{
  "n_layer": 10,
  "d_model": 320,
  "n_head": 5,
  "n_kv_head": 5,
  "head_dim": 64,
  "d_mlp": 1280,
  "vocab_size": 16384,
  "activation": "squared_relu",
  "norm": "rmsnorm",
  "norm_place": "pre",
  "norm_eps": 1e-05,
  "positions": "rope",
  "rope_base": 10000.0,
  "rope_fraction": 0.75,
  "qk_norm": true,
  "attn_scale": 0.153,
  "bias": "all",
  "tie_embeddings": false,
  "parallel_block": false,
  "extras": ["capped logits"],
  "init": "normal",
  "init_std_qkv": 0.0261,
  "init_std_o": 0.00583,
  "init_std_up": 0.0261,
  "init_std_down": 0.00292,
  "optimizer": "adamw",
  "lr": 0.00248,
  "beta1": 0.95,
  "beta2": 0.99,
  "weight_decay": 0.033,
  "lr_head": 0.00809,
  "warmup_steps": 205,
  "schedule": "wsd",
  "decay_fraction": 0.454,
  "decay_shape": "linear",
  "final_lr_fraction": 0.0,
  "batch_tokens": 65536,
  "seq_len": 512,
  "doc_mask": true,
  "train_tokens": 578300000,
  "steps": 8825,
  "dataset": "wikipedia_en"
}
Each number is 128 + 32 x the weight over its row's rms, rounded and kept within 0 to 255. Layers, rows and columns count from 0. Numbers have three digits each. The size before them is the row's rms in percent of the matrix's.

# q: layer 6 attention query, 320x320, rms 0.178, rows 104-120, columns 240-319
# k: layer 6 attention key, 320x320, rms 0.167, rows 104-119, columns 240-319
q104 084:158113124135085104106117158135147136060164108195096105112121166142155106095086117072136133117167124125115119118159187125107092132135088139133093172154171122111128090171184123168121116172144103150175142166148050066133124078087099117087120095
k104 120:094114088142107152138109143140081144149082092195177065124113166139133153054115135075156118070141127160149101145168124170038196220110136128182124173063169120160147116144228121152066170114141124125134142190100114152082158059093090166114112107
q105 110:142142137107065106124130141139180190145136159085051176137168081117157153136139146115114199181134153120124088152153128123155131106101133164074164157155113160148097177155092097138203113121170132126163117048095096117163123131160226116142075178
k105 091:158120151125151200075151064130165212109152140100110112129131073108134169198157184116078189114149165124138167188096104187164119160126175110068118078127147172117148154119113074095167094110096092143154126109184177107129126145141198126157193131
q106 110:115122155163131128091140084069092138122112102101203096126135114116115101115091088138130063087068134113168102088079127176127097110136146113176132122117152087089119099171123170111168110153096121155149146146146130139170160123123077067162145097
k106 094:113081105136080116137104115197148105076087155121156123122175083150085109142094105210108141096132073153114142075201151058172134075152100131132234090132137131125079144140096186090079134124079117152099171121153101113149138091174106142144077150
q107 103:186106162101122150167120168073104135120165153072172090147167140095112107130161140156175067089112177128039156075079130123205161089130111130163108167133107142075129042141131096112118161113086116115138164111124135125103122153133091161186128178
k107 123:173132135131070116164108205133153135072146170018114160153150086147086126130124143151136109134091181135160178094161159131154181082145108103100153123149114168103084078131130141137129155111082084126157086137119105155085139155152133174178165159
q108 116:144106134142134121103129124109116137122153124178083167157122170123109098146125116100188196173191102110151167120111063151088170080069091172080083137198135165151109118100160166100092105142099100110123137155124206137126152114131163114090134130
k108 110:084153156142068148162096145111141157175126124159143071105090092116118114092110092084136149093183123155167094118084096179046143104135161083116109144128134121120146070081138174197126129186177125108132074156120192138122136108108133116097129137
q109 117:168140146122164166118138109109166102161136083082101134166103132173137079133097049135116154139181133122116100171102125162085124161106126142100050109152118161115087149080086188157121115184061125087100106131098173129137146116113088116173115063
k109 113:099182121170202136149131112130108144151080130162165112102086197133120129109151101150141146147148109133124070175100115131083108130119110149177113121161129120092162113137104125137133124157153127099078138091155129081155138109117118168129049072
q110 094:097162142129131084155138122124176123179163110059104189185143136152169072123111165155146158126119130123117123127098156085143128137126133140115110124142087083162128137112107097184104110143108165120164123067124121076173122154126172142156105146
k110 101:130168147113172121145120117063164159192168165115159214186145134063121103155160143149124180167073124109079175127098117129110118101142116148127065141155123120113124120167109102112169051129159137156201073098132139109203100193164125119120178122
q111 090:126104120175093136093084131124086110090103118195107080115138156100126102134156093091110105075141149080079178198132139164151147125169161098111173158080203167081131107120095134126103120144136113144184122131125136187055170131102087178119124092
k111 096:072103144121039111120126197158071090076086063142175067134147145160146121112118147117115078149142174143179134120174128141140157131081121085130161196110153104137146101129139149153077181148100112137075183123115126128040137042145095124113142154
q112 100:146144086101111157161102142135168137132166185084045225116095156140154160147137150151139215194170109138135147063104105084120121121115104124135101127146072112172154114131154138162092142140158153111087140108127077060129147163091220153130122129
k112 102:163195136112143130167146118083193137175193168086078146160103141108134138160136132092143163129139095121087102105069104150124108164149150149105071102159047118151148143117128073098169087093188156127159000141113161148154138177167138108107158108
q113 098:080213126118084148115084140138141088153122146101046184122123073133170109099100130122136177125121197164121133144118158139154124166147127117096088118131063101112172147144143138177123128132180152168099068119125133100123122132154163184115164147
k113 119:159139125095160173162135089099163066130166151076153169125137110123155139175141141101102128185134127123083148088097096094187088147145115146149083101137095133112128120118133093118150091115150145181135114080157148102171109143155177149063180111
q114 103:090164091157155152120081143171132141066137091175100149135110129097131115115137187109142149122184132111165158091095187163125157096167083123084095139116148049126189130173114176129096089159128106109179094127093150191131133160106150135071140148
k114 108:147197110112139106126089140073119108141143038176176087138094116048148089159148171070097123139157082082151131088079145134120122166088116105160086194151121129112160129156152186190100130189195154144149133118114121104126112131082122107108094169
q115 099:208137170122228109193168160079111104173121129149170102170154133162127124144072105127122053114143106167075095153151151107134155167122049102137085133150121147191154155079149115137103177183122106119128126160112161105112107169158072184113101099
k115 105:158123156125193139160126158132077104159141153162153157119123193181094115086171108135179091148119154120167124185118109096107127121106090154155048142128138149146142117113119144164108166113168082098141121132134162072117160184107125184114092128
q116 112:094106193109088107106127054138104138090101075141147090088124130104123132138139159162065128089083124118099158115134136116136139133109192129120179138119151160121156085115081120102126148105141159146084144112185126138094114131112097131173197151
k116 116:068054150111122128114174086154116092097092174104133143125177110139114105155142156180115149100080128134102158053218124127178137096145173096143218113107146138151093121139088117108133122112041108146074154122186129137092101112146093109169157145
q117 128:143109168127184156108172153085095106115142136106206110181114081152092122112144139160125130147090129112154134146106116112122134168115144104136084034172097041172138139123175088120198116146115123131076147108183114141148195193161081174125164102
k117 072:126170149105145121103113091104173114169136111123075137160152119148110089101099086162158143136112084134111125113060170075125155103171092185103101152120067098143079157095080133100160095113134163113176064131122140115171098182119077116178166101
q118 098:119171114135079084107129106166189167103184146119069202153143117130159117137103170143148194154139122116146165108118161087175108100131128175086131165194098116162128123152102143189123067104152147133167113050151127101196122114099212078120093154
k118 099:095180164096095145127133117101170137171191150121113115194162110072147138148100134076164213124118101105083144086096138139121159142158181124098088116133115109096146143137114112143165064148140143175183075121148157154206068164140129106103189133
q119 108:130096128111176146098144096079102136136094110067147178138170114094133155147114183102083151151118130148136129112088060154124119095077150103148154129098086112156183093179149142091161117187117135099109190129076145138140136150173094114171148159
k119 102:154098131121109123133122116084163112121168117082138130073148110143086134141080115171097135103141115126106112064127113108186114099110111096078158076132090170176115149114095186076129152058088141157153155124106107131103129111131124114206118141
q120 107:104149114138143092152171109114116151167161100090130175192155153132176111167108145151159162117153081133080090164082130100143114100111169158114124121138093112156111118119083091169140060173132149119168159087129123104154124147139160153119103075